config = dict(
    rope_theta=10000.0,
    qk_norm=False,
    bias='none',
    init_std_down=0.00636,
    init_out_by_depth=True,
    warmup_steps=200,
)
Each number is 128 + 32 x the weight over its row's rms, rounded and kept within 0 to 255. Layers, rows and columns count from 0. Numbers have three digits each. The size before them is the row's rms in percent of the matrix's.

# layer 6 attention query, 192x96, rms 0.0915, rows 37-63, columns 0-95
076:175135175163129155132115156133080140119169169141146154142134121122106220130179049119084137085160151146118063168142135166132093216133121143114088105138141106150131144170127139086094151147148148111188163179107165097064099104117112141118121096132149098160135129140101183159080138075098132091
099:115095205120127146132169128133136103085154192172149141162136087118141116108170146091100103085138147109112095137173127064127180120104189137129127131193076071112134139124168116128142144168112119089151134158126157121134095092133143103146177097091089145172152117220099158186137126122149056177
113:066190121117208156140121181158127171159208097118061152094158110131111108124115185113058147154154057119146148127144151170102154128159119137137171173108089171150099117118127097172113149172129064132151115098111124075104129138103130095131116133148096148098099128147135126055083146098107149134
093:108121085127073126075108095143137144116133092113117152141076196183132168148132165110156070120112115114073164090147102154150102075105098102141172123107109097124109083060093112142152095164135117146152092125162111125133201112127168159130131171129145095065064139127176115084141089190087088157
089:088153190112127110119112066087059116095101175172142117099117122155122155065114121187198174135156146101059126087139142116158156116141134073066103110082126122147181107156139191080082115101124134128088170111120113193140120123141128144142128188147095125154165141101134106111163139144141074109
099:151106088136113089119152215157160109133089097151126157145140111120162131204203102067124112165133085116128173127075096173085147153176129113170092172123081114143153138143112095188153132134138120125158094110157167175149168130108089130109151091088149143118099052111136107153170126195108140132
110:172167180125114205153103138155070174097139144174086124127187103142135160123153100172170165147129151100055185175119125115148117099145154143083194165162129111140162137101146132112125127117095108120126124108135114131119065122118133124115159145179186103160081129099156177074165067189123104123
121:123124054152203107122147178112124172142084139129113125077096105149130157134148168115146132095110129179097128157179142139138172108068148129132138126151081102070114214141146092163136150104184114148123089166107113212108096109146138150104105153109199165164150091113171119114128164128181163118
114:125135143088150163152110062097107117105147122101119142106152089136112138102105132154175173116136108109049172131174159164097062117136119129124175110151083170135095184135152112112170101140075149180080128098116062137127161063109118144176133139164095090110162095084077173106189134082125105105
105:086123062154137084143174108118190114101133168134147205093106126113187151143119102164154100126194143148162126144137105091075068070193108136186063106097085168141095124134118127096101121139107155154114092152100132104140069127145126131154132115105082127141178077165107147099097144130111180135
099:119078110132134153153151074165052115145126169109135143150123094093105096167125125139145129112145190102126182088071174107108125128167106124153097109158103156132148147124156168070170161130124149055098080140126126158162211143168091172167156150143127187094083139142103127173091150146093074096
112:170118107197163102095147177181144179180149146156072192090118189163089113174123130113149101111099154157135166066115123130097117128126127153140058121112084125119108137064095102159126159127170133121133106114142162127119155054105104162167151103162124131126063114101127115144202138179101135133
084:159104073099226079164073135116146123227129123170098174109103111099145145141156133138103082082117153173174128093088143153142152115135138129144115134135165139136109138119119105123157107074139123129143109110161101129151099140079111065076118131093098155192090140037154116104102141161150093143
087:127161150128113133162138150169101088076151125104169112145107075076120111095125029125147111154100146057134093216156126145160083130134127117134141149142136126125144129147156096052110145123146127077118175110134179145083096140113130119100162115128096149195132120156116210172103130131173067159
092:172144077165136133112129110136141170138119151118116158109128206149123156139112125129131087134122101141134165096129178142076066073125109126081055075087101089115115111100116083135142168153059083120115102113152109126119187048143136132144060153109132103083093135094072138109095126088061135101
102:177096131111195120078104128132138133119111164124188109099154185161118137165142148102071095075096099137136112118119127144124124103094189107119102126170107015171145163116101140113165131162180129051134111104127142192143149088088153101151139193147111160166153098132114137100119130152074148140
104:196067074117142063085161154089160117163067135115118101135127156045154126111105136136163156047143116154154133136097119103137152173168110166135198128134088130131147143114148148158154115057149137093101104089158096162148105149106142167140136111090141120160146162062119138115149159073175123152
090:255144109136145170138128210078178116113100152140096151091146095192123106139204136100109117085188163154117117167147149117106144184127114125109086142135152140111134144136142098123110112132137120121137152123161134150140154075198132077107089104139094129104104165125107144187119168101153143131
091:141204142212184120127185117120120157116137115065104133152131149150131155138171122135126064123170171106115100087129149135179171168108145140085088148086130080132151083078146088094161123108158143166178129141127131155139169105109151136145126131129090078148120088114087197094112143143138046166
090:099106137130109171089182201169195133150184094107136166088113117070112109172111131143121149101100109102147111124105124109122111137133108110132154122130156110091102159116144082139100175163119150189191163152126186043107109144127157117178116101161115139167107167107100128207120139101102153053
109:125111148108170149179121147113155118115085119161200067180101109147146160046175104085086086092095106118089058155149111108109162191068173100159143115129150129180110167138159134109138111164138129098174137160141138055159114101129114136118134099067147154141135107158071151122115127155105107152
102:132151133131081076126074089140090127128084164163210056118193112123089180125135123113107090114162189098101163166143131165147116088169065180139142133176156085121149133156139100139109157072114107083098104135092143139115158125132133188176148113146158125136186128127136151095115102179164160113
100:108102163116166087083125074150081119108095122161109103108069160174109091093099066144132143043118088088130184147109129150153131135152132200153143164185121191136123134115129130136094175080136152153135111108177148153121069133094135125157163103113098154058106140074125138104105132158180087137
104:108129065175079178121067107099141124100074150106146150101156132143142120149139093096105096048103116120125106128123096124135147126113139202084112104093124102047112142153108103111191101089082197051161120106160139152111174146142104119143148100115093138136132168156142119166132102118084123200
117:115135123133116168148134168114137081150123189124133094123120156117117131096116120158128138161156082155160108162159102111071142123128163051112068152156128113128126141140182084126135080161135115157078216165137134105145141158134132088065073098115092106096188156179135124218134166119091151068
110:113085138139115111132157105149128091143082158147088118168088171024132136110144112102142118133166180189179144100114168177093136082130146153133139130143091138097107178120198150139098141118088132158136195112159129137176112131097117172157207115129113126145176107182074124062141109150129159129
106:120132150128099083125165150116149061086127175138171147111142154095121126146165173108107098123141130150131109097128154143174104152072169089130067107144100139114128155119120056156121156122073154129112084112133064130126055097147149089134092082084129120160120171184066101211095192132095137142
# layer 6 attention key, 192x96, rms 0.0997, rows 37-63, columns 0-95
082:129119085093155165102179150168124163151155141157168154137124075069120143154109110133091137139169139154096135093114104150084169154125110146152155139104160120136133114158093100089140152090149115146137113173089140093121023088191133134145185062076173122152193138070162104128117128108168126066
090:068186159189139066119145168148123082124112123170121138107090150141130150126138111162149159149113164137105122113137109089157178138063102123160148088164160166154134148134126154111163117152218111163114161148126171150083117113124102075137048177158145153103202079162148149155156095163164117109
099:154153180137132121118127138164170130141162129122097149111111203149124101096101109106174134104082156177159177184150181185141090125100121129105075066099066123101128106130125159125189111122100141106112090105070102139194131126118174144132118163093138191146147113122121098135172095110098033120
086:162132160125107135172191138130139146120059108108132125110137040129124095153111169077076109102127159179163137117105104128137137091155078129032168154120162087135112121151157142199137076104178126146130187147086154128120148109147113125126080117148132069173087170127107107090073110115108151104
136:053081121095139159133115120076114110103083177152173106183156107118125145131105086120105181119100141067103081153128143096089146220122104163087160104149155097130138183188137138101139158143130134118162159140139142086084097094128057115145173144144179089096163135101104160181116146160149119146
099:158072167100150176172141154123073105114113149134139069193132118125134169125118071139177133169172155107087119115115070126086124151113066198121148165134160137090160164142124087106099131139107127130097146151106159122169142159168156129069079137101172100122204077118149173131152098125150111072
100:108139049079192149092155167112191096188098120068136126151105085142153117160121115117136119113111110174130116120159142140108141177106123088107124102121133135123124170149189071142078112129137118121114122183118167091139125173156154183105117151150109124152140121082095154120074051048191117131
108:186151108203127176079103134128131133148110109191079149107146147166135131159110085193094075132101082099114118111132109181098153120116101104122122085126127136184111141167126132111161138134104149123174142099102141159057120179178104142164118204152170127173158080128147141142088114133135214134
108:117188135173155105140137131100145074150133196119118119088134157154041145116074167079077116112097081129152109096141120128126107161111127093127075041158091092115123137113141109164113173117143154121202150074091110083155149136094160130140136133103116117121084134124116161041135090141119085159
105:100130109128101187139100210110077130102089151165179091146139098143147193159027072161140191122161154142110127120164167141108130120096070126156115171093087151115130178106122123105099121134148143138119096130079111134100077118101131066106111144069168129109193114123151088137127161146115112128
095:100089159153150209117062116175138131095090153154122156092154093164055109119120129120125094123119130142113129172175171117159151155133120141193143116106078090120163119106087153096114108146123126119119150176173103101115180126119166135212085101132143153077114090164108142159180096150159135208
093:164167120117126126107112090156110087179096055079091153105081087120143157148148179122066076144121103098145165137087061126128163111188134137169101159052168185133138116104135173132160139108146161062126115093156111161143104146101159129151085139172097152102098137155123095159117143110143185091
066:202114131091148169104131152069073110088164088140127082116159155139103126121115101126117135103156174102154151210096140118066136150132126161132191138113126118111144162156143154147179111173102143093070089133113068136127094150126152123121155121146149195153180143130130104204113123046164147096
089:090096131088176165124147119092107118127142133127124128167182157125086186115078086164154180166160183097083112137106100131140144133071127137114152136152115144096173159154133093072149131200125087088110165122142217072090154044137122110119111102135160125108148118164092160124141152166174155098
085:170168094142107114127102148119209172105164104083133113080122077112107106097151181106068118134164112176170147091070146141148135085155129114136096074098123102154150089052158113157117113111106146137120108139169087150114187104108163146197120128108068170132082115127133109056112133118126083151
100:096148117102142056155105119102131167111064121098133132105133159169128156124139182122092147080123156048143136121140132136144100142116161076144188077177105106107179160083164169163178087081100151142087134120155100198157118093150112142182066128174138133145136101200103131132138100129136170120
099:203211186135125124140141058111164150133130059132166159120185117174073137169130148182104104152124098136178130106146176132155102109153145146161118144099163112117131112140117165145049176148151125180133112125119101166100110159126181099099140081126140095183109149154150133111124160082125110071
106:164164183179127079068184119149194138107117114098079152119115078126167128124162116107175121135219115156157126132082088147151140102094149125185120128098155083102176066098133085133142119128110112074170074128120144138121085101132201141173088101125128118119090163158143130079125126099110126111
102:101139126081109122105146121135136124062143093164144152200169142131105156162121146122090163110121166134152103095128113041158180182074137114141132152171152123127139112206194094103132158142167143107128152132173103191078117106103127122205114138107170159161126098191104166099170158142141113122
103:150115150102106101140125116203097105171149183165129103128094096130153174113118128119116109158062114098070113154096117156163162172148143157085112088113136172073208154141166154093091114145150081149132163099055178094155067094141128138085136104101137122138126077121113169158140151121125079076
076:140088095144087044143139116235116147112126103135138138149137130156140144141157153107098088138151200175104110115163093143090158055104111144097095143154125104112149156116136129146153113136122166144083148166120103113082154130109116139172072144093161121195155126127102113102099075197119096051
093:172137140087055158100094148160089192158079125105153119154146107153092136121104189123128151142125190149156098112146069135135098178164099134147140120125171168149159115114136202131090081108172155154191115114109136075109141120197109134160092124114097173099134169103123181136072146159139174113
099:092174158124118139155161074140156145120081125104064152106147106159086127150081137075149093117191131110083087121181106099137133121171131150131073140108125125148088071181179177098115148102110164157132124091132112071145141141073115144049101119173154177098134118177099120092091153168086144155
096:086126124074109148084168173186137099097183133163137085101140153160145181128101143195196162129143134183117160125110117166146129116083170159130196137140128117105124176142111163161115141144129155137142088151125091150078121151151153143136118092122179136072115117143232154075104167121142105172
101:124131115191165129178117150126122151119163131111108111088162174113148088112087138144103134121165118121134131133041149139103102134078091109169078162113153132116146138150085154153113063083091140083192083097173076152195167110175090153117160135091075107093104116134120113153159086093085177156
108:143138133074160128126100176168168099078130171127144124136137162158080107142055083124126141210114134088161124120135226103116166164118106114121144087118125226139120136117142128178126132167113090158072144141139116136115134151158137159129116136123114145150210063091124156099135144144110160187
112:134171158084096097160126140135049165176141118131103105138117170140167144143103106124109123163109167147104155111123116100136118130172055120140136111111144122112142148104113179125133127126164058123220113165133101132060104051098149149165122113193166101102141059126172123118138148137145189191
# layer 6 attention value, 192x96, rms 0.172, rows 32-38, columns 0-95
070:128100122128195143081152176122104172114073096066088179140094096135164105138135070104064131117138075144195103091145105146145133189122114155120071139175120126094151123139167099152168111181108142154107136119141122084156135032127078107140102080100092130157107123120170139179143144103121138111
076:133193179104107099147100139096144137125176136130085122110126127111129187139127111161095126101083134118125022086152156061120156100155119060158087119114094148139078040149126108163138177119170123127069169112062160132147139175099075136122104131133156125126123170125149147102107102154146111167
077:156135177117112095150115081133129142079097155147090073129143127107105105105099104135136165152123147076155119155142188097157150073194155182134113082109090133167131120187119119111138136101130168166111164080173130150201108170121180145182102164151199156081135150140150083152115156141106126199
078:086139090099123146112125068054170159155104077108099097157150103153094056195151160112044089056145064137187107109175110150102145117143100098097133102112116161126089180124147072143120144134114115138120136089123082103135141080142162131121153149163129118134129071137092161151114125146166126155
074:096120153133170105121184095137166104132154109109180175132035117137052101187167172114151113185128097130152153099118121158110106106076146151123161062169100150102102115191127135183113136152135161143088145163106116125118117138113072131167101073104105078129121103097094159075152074136127133111
076:146116137082165100110172137187142159163185154131106098168072140100125111101182108169183152152151150122137129081083164154136156105070089101138132097122138145059122129109145116154186092155163173102068090103168103151061125156133210165138145170133100111141141101101160122076143145113103101131
078:129091161187179155134185142141182140099135143143090132165124147116131074151108099044097121102130121114123141104155114119072182136148058107098080121112248123129120119126124106119119104111096164143111179151127125151116126178161165153135123145144130125169138069103099126077099177108196118141
# layer 6 attention output (transposed), 192x96, rms 0.114, rows 32-38, columns 0-95
057:177130107114120079173108169113162159161084116079153136114100127101101120125169116125114189141055102174132111130142100146110125117123170113124114202084169080101110123124116083133125127140110120055113176198072178157156152142182192123078135141115170137100163156109160141137089110102072116090
077:122142098150177146077162149151096153106093151171108154104177133136127096154108111179129094160138104137169138192153093060120100155115117119116111097126159101082102124135099155049132129143130145097092160172102114177079105155105129093091153122069131081109055111185061133174177097113132153160
075:130156132191116115089087100172053144059132108158134162178166108146095158129153184137115153139125164107098076129089108177151140126151142151131136083136135134152093104200153140167137097146124142138092103196155085117072114103078199114121105099124148129161049145090089140141151100101109144162
070:161140156150134116110174121131185148145194173131153156080101167061193129213129084132088128171139121160145139075065133129147133164119112104104141127145121097105130109163075132114081135206119081114133150129147117158119187175107150160115111083115103140154125180135122101111137144132055074112
069:129115096049151122119144166068087122092077218113098095098147115116087108180118098149102112134118147152124178172090164135133098138146105113125095117113134126098134149118112073128121074106132097103101069113133148138185152199111097161129104087119135123093166172140133118136114210107049169121
066:140162172064126137190098131133103119078086133120191115147164094170096150121130108116105122055095113095103142108109130157167048112168108155111104163197143103218171147112145077092134120090112087114122068130131082119158149114099129129150096125108109145136132160118105191157124184163127122099
072:197113154144113100116066154165170160166137124175206125180124189149102145122123105140041106095048129093105145109086039133127139102111125190120107090116152129130143103157146083093116110109127112136137061105121160160100124167158111123094136172101108118153169155148133145158087131133149134103